{
  "n_layer": 18,
  "d_model": 160,
  "n_head": 5,
  "n_kv_head": 5,
  "head_dim": 32,
  "d_mlp": 640,
  "vocab_size": 4058,
  "activation": "gelu",
  "norm": "layernorm",
  "norm_place": "pre",
  "norm_eps": 1e-05,
  "positions": "rope",
  "rope_base": 2360.0,
  "rope_fraction": 0.25,
  "qk_norm": false,
  "attn_scale": 0.177,
  "bias": "all",
  "tie_embeddings": false,
  "parallel_block": true,
  "init": "normal",
  "init_std_qkv": 0.024,
  "init_std_o": 0.00401,
  "init_std_up": 0.024,
  "init_std_down": 0.00401,
  "optimizer": "cautious_adamw",
  "lr": 0.00111,
  "beta1": 0.9,
  "beta2": 0.95,
  "weight_decay": 0.15,
  "lr_head": 0.00508,
  "grad_clip": 1.0,
  "warmup_steps": 407,
  "schedule": "wsd",
  "decay_fraction": 0.513,
  "decay_shape": "linear",
  "final_lr_fraction": 0.0,
  "batch_tokens": 16384,
  "seq_len": 1024,
  "doc_mask": false,
  "train_tokens": 148400000,
  "steps": 9058,
  "dataset": "wikipedia_en"
}
Each number is 500 + 40 x the weight over its row's rms, rounded and kept within 0 to 999. Layers, rows and columns count from 0. Numbers have three digits each. The size before them is the row's rms in percent of the matrix's.

# k: layer 2 attention key, 160x160, rms 0.0555, rows 115-159, columns 0-79
# q: layer 2 attention query, 160x160, rms 0.0589, rows 116-159, columns 0-79
# v: layer 2 attention value, 160x160, rms 0.0355, rows 96-132, columns 0-79
# o: layer 2 attention output (transposed), 160x160, rms 0.0371, rows 96-132, columns 0-79
k115 093:595518484467498512534464506580511592465559489473552501517546402553483556533487519529500534656508502485452527533517453525485533466539542478460485550454488450499508468496408488537516539490516486524411490542489479429553479474473483516492507499
q116 078:495452520457525548515527493527484541539506447522480553499465473539481492461480513483477460456544420503566519490507511537498526440493471540506451488530486533471487482490533497506520543484503479437507491603450494494574509479529590495494452505
k116 084:455448514499565596557545458511464487436430495512502571556448443532455507464474505484530486525456528472495556542478469519515570466529499442488481443429510537469511449492553444454471464507499555484575525522492464515466538519483541482517565512
q117 095:521527489436545458416498528488468476440514522517521504453488522488542434529478463469452494560457469521524524489486472492497522537474538446523505522603502463437483576487507514471474516492441482534543442395507503539405486490532517551463498532
k117 092:484499551531522499456546417449464509496492528544483508421513608483510493549532387481412513483625505502499490490486438494464497579537490495507503468506496525493552474482429538503442438550511547554478549440498476538394507476514521465481461529
q118 092:515526519544459522587510487498527469499492468486501468485496496527492559457527532544562476472525565507421491480519529503503498455522502562452498472396546534561493432530492494505615434468487524482471576588526515468535517490456506461559502432
k118 088:501489388462436532543447566551485498536538512455545481538514445586500466525467586572568489571391471484479520536510528503503488402495536538466490528509535491501433511523468460482580598451486487486465448562481527459563496549471492534484534486
q119 095:502544532501495469494530517487446496437466498483514425515564469489478534503490543541561460501446579530427472542499539538495535514522510520458549447435520548532491469509466481507627420511505556514488523533476499497523491533462489531541545497
k119 106:497453385550452438500476577527491472523534528510551499509530480555552458493501622494504490478411471489453532506562610463452473432472549464467458535507508471465458509478416487517526585489495519468434469493490509448504523524504424491511497488
q120 091:521438548456540493529566498518418484516466438541537531502513529461469491459547511451502466460511456543489508523480503551474520464459482522549494461446503564475494476520557455488532501424502535433513507583428468472509493502497577500518468525
k120 090:504434488467534494541494524585506530446486518518497522541481442529528551533512549505517494543498513429441535583512488509457504460532507458454464477468551492471510431506425436522514494507478588511491514447497491501530563497493487480520605521
q121 095:454443514529507461511481439489512467490517497485534503559545515437437573506580487569510485443476531529414523592469497598475486480558506514588523408426513514510526470566521428493572439459483537469493545443474477487429477543532533503536522502
k121 093:626513486476484485549485558588549543468568489470568491492530420517528536533520524491523534620487501460448514599566490509480498422539498445511473516489497452476516483484398486541497540487513513512420497486516487445549514504458469504521542481
q122 078:522525476510432458478434470473595501458532555455517526556434516515571500529456488529471510541497558482478494478537475480504502531540556482490508516519477475515496529486456539534419501560503494539549475411560536531443504486536468493483505470
k122 084:500589527572480487450469451468501501536505440483520477446512476489488477515536481495477524524533507607539434459467476504567483560510518503501543531540490508500507551507490568520498472506514430519493486566516522531475435490504498516496445483
q123 083:482508536543463485570469422523520452505491444526589535514507531462499526475599515510495518482534492504453575504488508533481502418497525530518514468409534572501518458561546464510556448417480514439504542537520514425485502487448529466524471459
k123 083:528476455438480511543477503612504534522506487471519492516489425537535517539486547551545489628497489434472534590501491511508440452492520518466489507476561504510487477496454434525579535515498469491482463519498532434601480505501527500501569499
q124 085:494443532496547504528551487502412478506480458553488484487568521468441529479583487480517465493481456538487499555493547521460478489499464543506465458454551525491517499519540439475584457466505544456478532535430434447510499503506559470515466540
k124 090:544443476459515525530516547546494507478521486504519541554528530526508517528473502523523499524455495427463556618555528484434508440521511469472451486466527452466478435521452442511501532482493590509488489429500449507545536497505505517484577485
q125 076:506413544514482519539546478538542558566476477530484554543488478518489520461468505528463507469520454521536503471538481518507493445449521549522479524504490488451519479503576482522491552476521463433485514529466522477580486465547555500499472454
k125 086:470503533488572611532513486506444474402477455506492585540444380490455530456500488498470442561540547513525498494490469543549525522556512461471492494414512526457506464512604526509473455485496496528574561602520506466490501479463544510512510476
q126 093:471473465534534534457478486503488480563544499540490518468540518427443476489479415533455495507489392519528516511490501491490423491527446518506430511553532444485526553500501478474475501461468478526414529463538479525465482494544553496471473497
k126 106:505499560479522579496571492455487457436549543499494543520534567510440532490476427513465465497538524476518497493527533513470586514542469477514489491492482463482548474519493489478401487541549553547494537449492474531473462493461549498476480477
q127 091:527509557491513461528575514448417442533507429519518474453552470458448534468605519478475483476525522519467466519485516539493533528527449539538491430448484558515523462503541482472565461450468512468490510543445434479434500556466526516542513522
k127 092:542447487463479506509504568584525536503494539508516504528510539518531524510492562519533518497448508426383535534545526458464514384502504526447450530510534503461521440474411478499544511491497580498471483418464515452541550505515469491486624518
v96 092:422465505570518421497497484484443466539481500455483499514420433481504569521535491492497561477486608491491463429482476452538496583444492462480554476544477484503491446529597454520534463528480459456507480490520542584515500505514461550485538526
o96 099:513489490541571506412530457485468516472469492575457506483531518588500518487510483501488489464525432523573483535499485498523470393562492527512543492533547463505518559508478425511504410526486499474496530431529460529494507538479485431545414491
v97 093:503482494635490434457498540456461546603551496467587477453550469545562496546436550500479541506460518505508508537530490486475474426474548536464532565494474396508484547507520492452527502467491477521518471524524553562492494640460479476488551474
o97 094:445479486506433589491533510507513531539501521535455537480499530538483519473486521456534534436542505457505467489519555516496554436577478461494496581532481495469506523432473531551420489546482521462580490447477510481481522468447500467522480539
v98 094:512463494523486540452542461481515486510511517491532568489493529562523545486512457485486512529493526455524467412504462482472547421489513459383414505539458454471525479488450474435535553490525493530402503496503452537494478465478502469455462497
o98 090:552525522499489488489568448517552522492482552501530476516497535510448430484475516593460502415540497494511522522473452510540454552546535474560511471414548543566516479547538522558535446407420502548513516533518550542449460532539542460506462507
v99 080:456557490468485546461428513505502500515466552508569464546522505513518519585453530535506511618467431457511537554466517447472473576479514589515510499499519480502459550496519562513556518529606484472521461528490467478477487472546507541463453527
o99 078:524398493539512470499496507497481477587443451519524483451434523445508504472605538546433519488479539610441418451524551543542554472537455499452487527494516598471541528514485432479479458521467545426524548505441465474487499517501512466531522501
v100 096:401510484474490498436514447476434464597460511491523484477510496538499547544518512431478594509502569449492457489462455506523455594531456493491575521553451420542457490489570490532483515528520473451491477504496500622561493491471486515488540536
o100 100:508476515546573491446536485531451503458422500538486473504504545572495518463514535551479460409512421520526519551547504463493491406548518507476531493506559506466518544558483468520538425488466433427536568493522455499496512538502493450535432438
v101 081:521558514467497544497567505531467469562532483515528471478603483526468503490511515471459553499457651492492520533482520473489463516469516484495555550486390496549463467497568516541477509496495455460481502513529523552562475538482536480484521496
o101 086:425475529537512543523543475539491515472496518474476512504495501582482535503497538472524468403546489445483564552586486487472447420513502542461589450512559497457490525511507523521557453434503420456530526470560485526526526527516509447524421440
v102 112:488511457637478440467436519540487519547493482507569444498550529501586424502400482492491528545481442519522445482538492474506459408500576509474520572503505439506455562461546509529541504450520465503503464498502527534496535506467388548464507519
o102 112:482443464533510553471501521498541524574473486540456481463477541522483526414528558476545489441504516479487450479506573530541563503625486478469449553545476532507526454498452465540467453514499533469570508496506526529442526480475548443512464487
v103 077:542459468520547527516536494489577490471513490467403581530436432424474505469523458552533520415522512505543506423453567531522531469493468459489484478473497606466533471561481474501542446561529539514498580479516457451504503479511437430516508520
o103 083:545532514490501485521497473468545531462564478509498464574529456464522462533418425489435502596507510519518498480480410487535430587419488509564501426484469438589468491471563524459507543495501528630448438491517522537505509515505494498468567531
v104 071:511513463521503506448485515480461564504537513550584491461544486491555443513437529544467497601470423515538520516496512484475490465457551552479481586521514411533456534480465585480460555478511508464486450557500450488585473486480534569472510491
o104 074:468491513517482556522540538529578491569488524439525482481467521525443492428529567478531519414543518481460450487499566550490547501567506461479454535457488601450513449535528506547516444437491493470568548567492550505443485484507524475522441493
v105 075:567512471534507531478570509481556516442452528458461503536476471492489525524476496559553501471489475472517517489425528468508501469504483464494509465440504579499493490510472454495532401501478505487508531558510461403508527478535439423504442540
o105 077:507533493499493493536521504515503524515578434585448514531544446449529463526462411496443500580525454571511513461516452512527495503431473545520512456508467451558472506426596520484455596524491489581488445452483496538477466519488506446444547529
v106 081:495486484591486515454434577513480515568503515533595439506501494509568468533475495518500487576484416516513470517512452477487463498552537571494461562531546429505490519486543518482466550495519488475492413554493535531480515490514473588453428513
o106 092:486429539525517491483509485494483466534429481483519513435461548498501520423567574538493515421510549492531456539496548501522551461562519484467484561494492587419522540535426429538467430508497552411545563504444506465446479500478519483545449492
v107 080:556524469426529543518504490508523543470495561447443524503458455420532535476504461534512514465522441480555517538493539544520456503470452471516466472500514573521535451490480526439503416546487524467481514489471462374485539423569457443498442524
o107 070:506463520558558407464492509548488505483428453569507464543457526514522464516483470567432553581508483515447509545488442508527531493470504473497552527437415506478488524513593526469534538509495514491446464513460496587454497545423509475459510466
v108 085:547545526495535554561543430506584471378508512515403582524459530426464541466512515476539556485518497470483551463515525500508548459465500424504447453506493569431548477559484476514500498540519519511469556422492460455509477483522516469515528517
o108 090:552569475480492486496455510494488511485547506463499451556491469478513436547451437488498470595473488485475530456465426514507438608439505517545506434486486468590478449515530561438568526452500497594454446546521509495524484488530523533488553515
v109 084:474526472538474494453501415456448470487487470491500478499413529545517511499449466421501575497492500531539439449435471542547529542547468490484479489531523469489507479474459511508479511460494479531445489483509472558552577446519498494488537548
o109 081:543523493543586458415490492600494515477468488579488438454506528491460542499503525618465446463523389557491526509494504442512540509528508507529463514506536493570501474549529484523555469506469426517543572506532471557497499524519516446497422456
v110 086:526542472566497515529409538571546514466450504515489468517477481441543394511467494535483453556538403490491519499548494536532518525583560505549447501492568445484531542486471544499480520506594579521525499496486513484509528416464511549492472503
o110 089:544445467477521447524445537475496468534434479492554440442448522435527507481560515489525526531409517494471462463464535510485561576483466477474469564519416511496502478547449466443488514530513538483525478540443473447507491454499541547462577483
v111 085:506462491501510450518559452505529504544492533438528497450531476571491547611534594547502545480462550477512561563441538468439481518440504505504613466509441506526456508517536449521573485489523448490497515473460487570503487600536484489519522492
o111 088:463472529510432519458538483460495522536543532558412575576496485542502493481490493439500528481546525507508471464540459544533454445507476526476558510515547490528510551453550500537434475536488520485476491419527529507516574520442512443531512504
v112 082:554528503499499478474443491486479518573425492461576469472543513581486501548500540440545502559467493456498534591512532532486467536496400523507550514505441446553427533472474554517535505478556444492557453553509480522512512595450490537481564502
o112 082:434459487530477518500496528513487463547447483543442552505493526567482550489518529454584508434478487535476483472549548548475554406505492510457525554484506532465498532534499489510464526545489470394540554454514498435481544550466545465542491453
v113 083:516560523516494612461565488590547503482451533531543484541499507513508559484554532510514484544550457449473502568522540493471506435502526523493510527477515470476487512482513465490494480487481516588406555463477477436539486461480566422437479506
o113 082:494494512485469506520484525542508536532458538505509484561445543473483402498521477512489516486459507421469542456519429534528448615459466480446539530456507527548523477516539580482523552454480514517483457589457490508500484489533553534484556498
v114 080:507484520486501454534527442473560512491514457505435561485462521457485528491531511431489602451529580469505529401456457556490517517487425450469484439500468564491503493536477457507536450488503470488467489412523494563478546525475485480565546488
o114 087:521536485502520535460507480515496542477552528540463456542503471517464530558425471491520459556497425509488527439498486465512436517511504557553510455486505412588472452509545539481537483513519465583481460463576519553543526512498511463478485469
v115 077:548499511446471538569473494548525507553558470515572487508594509470538540511593527506465479452561455555530588522580462487458480485398545515483416510469469468518487501552483523520552500495506439473439492511478569433478475500559496514506472473
o115 076:433444497529474525455488489510572528577473482467559479483436519486477457528472546490509580499512549420422425522517508559508464551546489495487544550501515526439497475492552507491540514496514537539553468507452577553517538468494502493489461511
v116 097:537405469527480464491529498514535531517576529497575474483511501519543491505507498525463464444515420621503489483556469457487498486498562526498444512465479489450498509511421505533480547427490524524454495505502513515466489436554373517520486500
o116 096:453530514505428569457485518513606520549555452514500457517525513414459509440420544495513546491587528474509410495499521535505522514527519467494463540531505509497513488491560508548475498523470509575554509537496577512467483498506507472497472546
v117 084:460519462512522519486522525541494522439456528521425483485496492449451519509562500534519475486491564449511473541448435498515395453501435484559448452499476504474464453484480501481474514539511530520455531479523453398495484505564490495494483497
o117 073:480407544486546452571472468509608515479499580454482516586488478508532458475524449486470524550465544520479514539544438477519412523437505474541600496483530537523526508459546495454470474451516583467394545463475526528504544544446503482480457466
v118 074:576448503492516441594496584502564550475498492444461481535563481440518421516514526586558494436488458491527497506438545435435517529408502459508450442477483601484503495476535453495571437570530465505513541495476501468465540488593459499482437525
o118 075:479481503487435491537549493464554507539593417520453517538505433472513451486464447501419550561514532532496401491497520542535471488499500553505546472541462464480456525438576505489434527515499530559463432393483567548490512491460466428483517507
v119 095:547477518508512499548518440501615488422552512469382567497457485501442564510528535524518531463503504495502518476477575537494530511503457440535498451485525578463529471522478401514508486523503517493555551443535474408461499499527481446563520522
o119 100:556551478481501489498491490488504515502567517508482495555529470447498463553445442456499496612488466511493502448478448494498442576429485534539518450507500432590490476486550526441524544493514484617440452478536505519537505503530511524460567519
v120 079:593475549433504534554514454481536497479490471540443551445586545462513487464585494504470440476527488497538537539516536523471491462482535454469510519457430546493553504500445527506456520484476489504492540484511472506495494537431553428539507448
o120 088:462572480441442555597491555490508501471584532426521513535526448516478500535459503440567525554488549452445564472502487529456503559453492492491491454492453457486447432510528612508525575472549469572474455544539556457529520464522479583446559485
v121 083:489471512468528545538592464471568477426544520487423581495459495475454581477543471518520523402520555505505511415483527513480540469510469451500469436469466600479527443543512444476503502536485547489496566428522511501470514499544471444520501508
o121 092:525576517487464499495510466500537529481591480477496473564528459469485459541413436488478483576502461507507527501507449488500433535435516530546533410497517443564486479488557554468555532454479453626456446495537519556521471522535500476462514522
v122 095:442582500467480627522536438556473451442513483509515515560482526498454534463606471528500503506519507483469514525458434486492484555539498554535452533512501420489468477524478526512464522522526558506415494560498490416536470405588520464492500520
o122 097:480457523538558451498442477557510512505463499476548447516485509429515465526515479556466483531452509534467522534555478455479459525452509483495518472462528528506532494531516464462536516438515489505466527557434456490531475518542510539500524438
v123 091:466513503593494429497453529504480537567450437524549460460516441463560429489449489450470573585504508529512438491508503518520462497497496507492585542503530452537462538505540534565487520466528462501523453526537513532484535507446492576501559479
o123 094:487443489539560531476516545508491473466426474490480459459487542584461574458565564499561437430485477428476477479522590474499573465576503506472443516524471492477493479568440475518486429519515507420567540464528491485494532512487530472546462459
v124 077:474529504549526506528504595522543520450508538455460533553531508435452482520507520540548549517529442472459494494485554410517534512585477511437405471515477546460515539500534404497547489522492549516588514413480514533537459456509486485466450489
o124 075:535521532419451481550563485481475458500528488477511498553511463496562419487488452446360490510484459485560540512463463473512472572503577523472565473442493517509521555472463552481452503466462539510431429447468465477523486475543512502460571513
v125 094:563450528401502496513539527460509515525472486438540513496481499597466560541535528526521425434484487487471544532502460468497534562505426509518501430462440485543487470530467460474581423460467464433505547545509540549547487532567481454560511474
o125 092:425534542519436505527520479508520506496577483586474543570557448477504502541404479480470546508536511584532494485560510508479493403421507510488564487488538476474472539449582505504430584576496474530509511446478498462517513544477450485469503515
v126 078:499489549474511424529535392462499493471531498482493502449534466522484514542498522445514547485481560514518531512416509494484466501501494453505572533492413556506513467521495470487537450474506486478533493467498445588527498592501434500498538483
o126 083:470511497502485556484537499525493496491554536521404511551536495584477553490469484435491463531529444521499554470540496494492480432517462524536505441534502479534482484491532587498495458494478460499489469451567545506518566546460512419522490478
v127 086:495509483579461541521463457465489477531530520446515465512431504511479555522490509486477598483491455541478463534465451505505494521488512527425572528570519429480447576545491537607501494469496479568451498524500521536580533512477504475497545547
o127 077:472520474527528558421440468557420585570475521548492478446501518470531467590477522524530460514489461436482479460506490495476501549561461529532468522520507489586509449488468445471503517533546491593510483557525452510526509482546547527507566521
q128 077:424496447553477525538501492467459509427480424472459576486562547475490592488519524517562527402533580460480542504482480515489439493476501485530450469522519440462586536548570481489440511521527534461537528456464503539507467465535517512472486476
k128 103:479493495481492467549512415512462523565483453542493548568524504540564490476483432486457521491478477544538496505521551518573513497580523461501543450516492503447494532503558441495433485492468509566477519537469474491491420475573549564505465526
q129 098:526427493472454489519538556462485548464450523504577487554553490538561515556477569472524464558490517475458550485481464491463595544480522494423510528518447530576494422471441565517541489472559533510455484533503438474578527533495480532518535534
k129 102:495517467559567568551482514473477525452558514484478485484468552520403582455480537430471480519439523507502460476517450519435488450452471522461477516523488505536484468528435505493498518482474459462453500466486466474443545524487542446503542445
q130 114:426549506511565480416480450510511555534540485511460558466472514474418454535525371523483504507460420541554494592491460535525421481533501478551483470541524544468507580488534482460443539492482489517586464461433508538439461542545558537487579525
k130 129:469552546481511460387513527549535509509573466502475522482475520447500412553533409519523497517556455502531466498483527471572504483510503517585506499552499477460504559437555498484483491507479541488552480470467570519487482541501519554459443550
q131 183:570497476497494555547499481530525459486493497455522474588504550510509529506531549460491454493432536506454512420465501443457551538467515547459534554400483477529570416558472540558480448494459527488415549520567501464495530529477511461479489449
k131 076:507524567510466435413466493452493593551511520496497558509465485499557478560517458511381454526513482548552474520508452527587522502468510508500522474520549538441519482485527517484563491522440462518480511493497511484468386485498547554489529562
q132 093:576489511513451462551496559422471516512425509510587464548515425526490579567501512541467479474479545487506577507511527538504519566505457450520535481488465513532470458499458594488515563492499576474437509550480469441542458509527463530541563471
k132 072:447520464455443540478485466514505584440499586466466512470500541455515531451624484502440461489496471554483520527577467448461560500507489493538518519522507532467485548519469511529439499491492567425499480493551546459478459572445507433521514514
q133 109:423532482520590503438470484533564556528512503499439552455486563523510448543455462487469497469453499536510487528453436486549406427464514498505525442512519534480444588458527463464482466537402469531598475467556509513428496567485530500471538489
k133 121:558470510569561554530554483462419515485509490504518561500500409514502596478475528436485479544518548602514539501463460572517523536538477529483485460475408506558542452508437519514484492450549480545437505528524469484542439449453495465536470500
q134 113:447549453547475451420518576477446454502539546523437458433524513452449506430450449547514600466530472471526434550509542516481459449530460441579425491556555474518459598481541461440463524546559466523511526444501492497501504434489481478508487511
k134 082:503505487486457487513525503483445446480467463488538521494424468522460463448533526493537535528507539443470511406437527488511443464505470543573614482526461559524417477447524483476509494466493489471557518462527559491526517545540549524446479524
q135 188:447521541486528452459485442492495564551527469498455571467491477511487469566542459495445504526538454531571523562530494513591460503517486460558538457558487509463458582442514504476445550522485509506565431483415532500457440526533541554478550574
k135 148:493527613486504451457520504540483535500501441523495491461471516479480496542524489475492544480620480494543512518513512473528485502488493481524482487517488531461404575403552496505504491495495469504593413504443524546522480540520519523472491551
q136 104:477537515553491490515543471574513515525523481473492474439498525560419506523466522439531515456450537522470430477493507442504575445530502542465575534530410444504511511450531457585500526495466483447554515515569544550509488455529473499450465492
k136 114:495470416523468527487516530496502487470521507545502521602519459474519501545538507542540503606453437447445449526419511509503469482492496489541485462526537530476479473618514474501544512522471476431506534595451538492495439555523512527548466469
q137 105:517485502500412474539491478515510492529487533462504470471505488544493512547483553517498516496503483471463488456549469473548520454586442473477584541571448427519424489432471487546437560547531494479546456511510520484566475461568446544427516480
k137 109:568480480499448458508525480476464512484453446567518479585503497438529513488522527521563556498546475514503521541455552462473429456534521442517490476446538522531429545490562471525525503490483429429574447525415489558546503525499513486519479510
q138 088:545477527455529480475482457463525481506503475493498542573550465443522470539560535528422497607502506501507563495553463517543459535472496465541498494502458515507458532511448548470404551502565529584438494483499434407415498533441503570527524541
k138 086:492524573487538492540520495542519458493512440510478439495491514507459506533461459463518524449539498497482538510507569457470508575542551569523463503430413486509484562465460447510453449515552515511542433474483429527554539476530494448481505449
q139 098:506458488482537489474497527481512473510526498504490498529556460491506472541521527511442459620439555431474513503504534516536427505457490500517502477513481505501520538489485536478443535479537551558384553522565464449416503522496480488586531499
k139 102:486486544466534558531483470499546480529596436490497495427481512477474551544437443442493476520518536478469453514507501454518560609577542535450458546483425487490542530509410438495468508472498546549497455488505489496505530505505525469527483463
q140 096:496532484519614549511487521480479507443466464546504495473473495486470471440483459466547489458556509518497463509400502549425489463452520520492481470449499538495540457496556496483609446483423492501537559526505499590499535519510548424569467482
k140 098:462472451485536519502450527489516521516529569451503549481501460544512472449507513539484456486447513503507494484516460535537556494472486521441520525525524454448556458536477532466513546497493553515440541474540517425472485482512476547485511553
q141 091:468473509436429535489576554507426455452489500536469473489513528487503546467461533568459508481581496462526521488597511531520541556541512516459455557563516496500401543519540503486483522560594510500465461500482523473581513441497487546424550511
k141 105:497422522525484514530573487513440463446447531510485505526476520508510580479522488507511532507570551525575523501497506520484453452448473460502485445491497599505491521426510548481484531476514454424489475486469514491517501489478517489528438510
q142 089:500559492569543499504506559522455505471475457494566497476502488519437527464481448488538466444500528510508505537468522501438470442478527549459458483407512498481571464484479508521595432453441510465502556573476511539553523543508484454565494461
k142 085:514490466515481560476448521448511514511481584464527507512487506489542442474512525543491433547447530495498474461521482562479571443452473553471545533492522490457562454482484542484534543481517515536430539476541464428497486518493491526522539546
q143 101:478489503553478528553479508518451495485441491487526461465495445479485503472473529479508487423549519459506513489507493545504462508535490532479466503501540552550466413473517508472555402473468513489506472532498508503626534483487476546514518501
k143 096:552478487479499516444475499474445524495470560479502492495526545475500530458552561507499469458493523549571515524548510490436492410506465476434529548493542469510510445465489572518510591472518443437482505472507496469526500458457502566522538561
q144 108:460482472537394491499491484520515520534517574438459480485432482512528534507483542564521493483516485492491474465518481517566546529546479483491587516572499488555392482485532476480426524530538466489569440462479531506557506486549495581431535487
k144 108:541495522472488420474572479494397506499471425541526467502518527468513526458505527506524577481545489510562526539491515509466403481501523414520487484499587509561420526482576481505533536481464412438552462516457523569498525484474540505518457517
q145 093:493519473485461523493475581483445517446458526474534477450490535501498540396443472539571497461529491464562491546485536518420487424538512518464449503460559504504548451514509451501615440495461492473486535494460523571564520491560486435500465463
k145 091:498473472529464502440501494432463507500488568451539552470500502480493474413506543506449437529463528546545463442511512553509476401459444491493558513539549486519519469491520529489520549469466499484474547452518561468468479487466509533485540582
q146 106:532353472489506535491461519447488478482531543548494504555546522493508448538530458516460526595481486500517519459507414484493428495464498497553488568523493483460519522521467553447394549481567516585460494446537465498462479544511499543504463499
k146 113:523520510482487459496497468510529494475487468464465479507440515517462541464449411468429493491484501598432516541490527446514502613572533525492485522477475540472512539536518523522441458553519443526507486418523479540536504444502583439488501510
q147 102:540474488530484472533500551497466531462465523463552520486475472561428580472473458461543488441522545484534501539464529482421512440524497533488432444434500512508525418499482480481594434445444529479525545517491526594554500517511461443563458480
k147 097:541518470501471538427488510461532512512467524480504532490511496440473476442479537510473444521442476525465510466543484528486519464496473536491502563525520448494527408537497517512515537495467510494476491522553507500492517496508497590488541554
q148 090:496537481526557472516497507534501532508468474527542454472538456548436518514502447444580523466462515505492478517417518446458529425492491523478501496446464473513567478422506462577571481498445520439530550571537502567565510481497474444530452486
k148 090:551477411476474539496432516466558545557511574468544499531504463476533438492515510545481455515465479509450477514492484538496574473509447552418525521506495479412547443511459558488541507494484514535445559492496462445492457512542502528507553526
q149 135:511504521530528444497522536546492494526491490455561532477537456521453507529514508450518472544413537498482549556490563496429490472451530514499467471447517531440565502528490459538534446421481529475415568497536484495449487512437492420573486515
k149 121:446523469529505604448469530485576500534538483515479525498492492472475457574473475456507417589413504461455452466514486472488555542523489565527507535524436479524566474560425500514426475522512563543481492527548505514454510533588527556503522469
q150 081:509604512489599474497475461510502502468561478474551498500494562501446494512515452452529487474465540568536464542442518458463464492464520550464468493466481470484584509510503487565548471504400485437520533512435555586473480560539531462531530469
k150 087:447520530515476569491446494519533519539479609474522536524508490508547446516499505550517487543468470443474434491473475541503505491421488523493512503520504492453553494501487504462500480520473532573427534504532546444444425484457514520551534507
q151 093:533438538536467467528543540580454485471440499499568442438532484523441525457455491486522522451487518482496511452489502444476521388539486513491465575497462435486485471396459499563571506510506514436554523557523489509619489486525429502467452495
k151 095:592504383548428528525500535441499473483378579507540519596534505468544488455516519541486489572477497568449522547482550539486516388550446536483501491467498482447517465519451537539509505490495473450497481516439471427520454490497489521524527544
q152 106:500546489567558501502468406471573517546484495500412508458516431500532453507532535491515522490467515543460430476391503500638478532503468491491615461492460502560510512448510552513456507558450463503559510530535514509463522528461559505483518477
k152 124:523504535416511418501497494515468532591555497506522440489531523508557515529504530530531549412531445521480509585489437482491551520534521456450490502468567453423517505540540481513593528460497506490447548522437509469508483505483447465514516500
q153 091:497557501526608520487452479506543521494501475525491517497472557481511462471527437435550507494495472575530448495425513486452523472425518500526510469417494531489600492491505488504542466498421463451588513533477503557460499530519563430507462487
k153 101:468525447489506494507430518503543511526543558473516492474500447562515432499496535533476498486449475501470464482516463537544526496468485525495547497528542430437543460503491531482553466504486539570461592489542504435464476500495465488479531527
q154 100:524433504479449518538536510478470470492472478514535487523539441493526519520498545554450503496516510448482577499580482532556486552542467495497443530499489459537410482504470546503446550534594567510455470512529449456602514461450458594489532519
k154 104:567467530498493495514541464477475486490438502500509479525489574460513551503513472517527501472553509540527558534499520473454525470529504515433465507432439515520472530440492496529465534481531456468506435498453412517533557482501491480527499507
q155 093:477527496539449470487529539564453490449473522439500463453475473520436582445427500522565538460504589494510446518558579495456534512522515528437460496486514517486496481478487454517606443516481492428488541549522552553568525463503462450553496469
k155 088:503452446543494556449524495466487520520497561463557523505495509473496532487514541476469431587490531483515468474494484556479512381495459494457500522520511525507549433481463549494519567458474498477466534528501584497445530509469509553522502560
q156 084:528500466543546498488447498489518517557508520457510493563557421504531491564534508531465471603437506516473544528454490508545467510463507514545521474476488512519514534519504522450467496452530522599434507479560452455437538531415521529555502508
k156 091:564529552428548472477472478490491511539580428496485467458472506508495471525430447456466470476485505504492487509537459425500564601578522560495466553479458475478530504507477485533491503485496517570493469445546426546511511532526524475501531474
q157 109:498469530489601541496476495473497511466484413630493499511546488479491471514497495447468512454550509473530532494458448489535426498497471479513456496433475497500518465446472584477461503535459539508545478532498442495550515516460523567553513502
k157 118:530506497484488517554440490521589499537480542480507437517524473559524520473514532530523490430531478520471530523517515474497602508516489520423531525445471472381501488449456522518489505499531537511474491482509427422567524480496460459489558555
q158 100:513472555420562524446535465492502467495542460558487544510529538417552429485552534472432552568512515510484528477524460511526530510455524481492516577532466536451503582527495517498401576493597463547453476487504460406436487494448536580482517524
k158 093:410496524529534508586488501589527453439504481520452455477473457591495491550482458526528526474506479509535515518511526512525514588495541547527500442439418507469500552506495459501458416530525507524547493517505453474567486511516486450516473450
q159 099:508482488422531491442490545402504482482580522532489535571537567490523511494494418517495551573489463525550503560511518475433465529463495452571396479485548522460583527568459499434474525521530511551446537436489483521414463535527543464516451471
k159 101:445532539522511494518492470521588481528546457468510504455490481525427507500456408478476501490502480481429490447487472482565491597499532525546522467521453502513535527499506490498445394526456597595496512451552488538478506487502589432453512478
v128 108:495515494524566497502498508535472499514498499443545452604448533549481473432516482547465617503526448550504511490486506626522439509423429455564530494566447472472507474507564503505491574505552517471514495514520467516444495549517602515550546472
o128 110:579508544504476454452459442423456501525536421432463572462513425496555525507536492471494507466503446504497525489492528576517521486573499502552512527483488453459480451570473491451470523478453527574595434534517511570499459523520473490495453464
v129 123:438439498496517442497636536494451493501511533542522512539560496577543542477459514482460587538538543428466464451444523452514512522487494498530487483554493543459527497512396553508485515575604582465486480437469515475500487500470579445534479470
o129 121:626521539472472451510500470479538514495542496476510500457432401497510540519493480479545458536480445565527526480470474490569508478477518498611498528435486484465486524521510497532525488500412455569507574580460566550559477480495457486489489475
v130 099:507519525561513555515533517383447548456544515398537486537464545537411507498503432487509563550537551526470527430458437484453523475499361496545537438503449518493494526499477568474485437452523463477503510491476485522482518523519550500483501510
o130 096:509538570496506449431547457446534543493497571471488571479482408471540498531568531441483571515498421435490516523459516469462450551591476520498487500482493468525571434510514510521476418436435513556530484506514539552527495475544483479508560498
v131 120:469463511535478522510574421506531476500477511530467515458527532561532550522472450469482464480520475425504492507530515493532495530515513513538531480462473587514552534469581530507484559505454523485538495480535534491465529494455507516451375456
o131 111:440455552481526500583509538542493468445471435529522515417431488527470535587494566517595511520531471439517551605569508482507523504512482506503526489413482522481499523476535445542497545555442487486561487505564541473474522539510456476547490491
v132 113:487496480451500569491489621431528465462561507500491523475515486462518516465515521457523493478505464444495495522571630476466548524516557489414486483559493506452497477439479463460476457439495546559486495477476444465493493552500497528463490492
o132 109:527503504513435474561507457554506449491490498522462505568505582505478425498488442499451508480482517511507464521488496548516457493433462423579579501493495520479575530473575517498488511531592444465448458455535515500521499522545497561434515459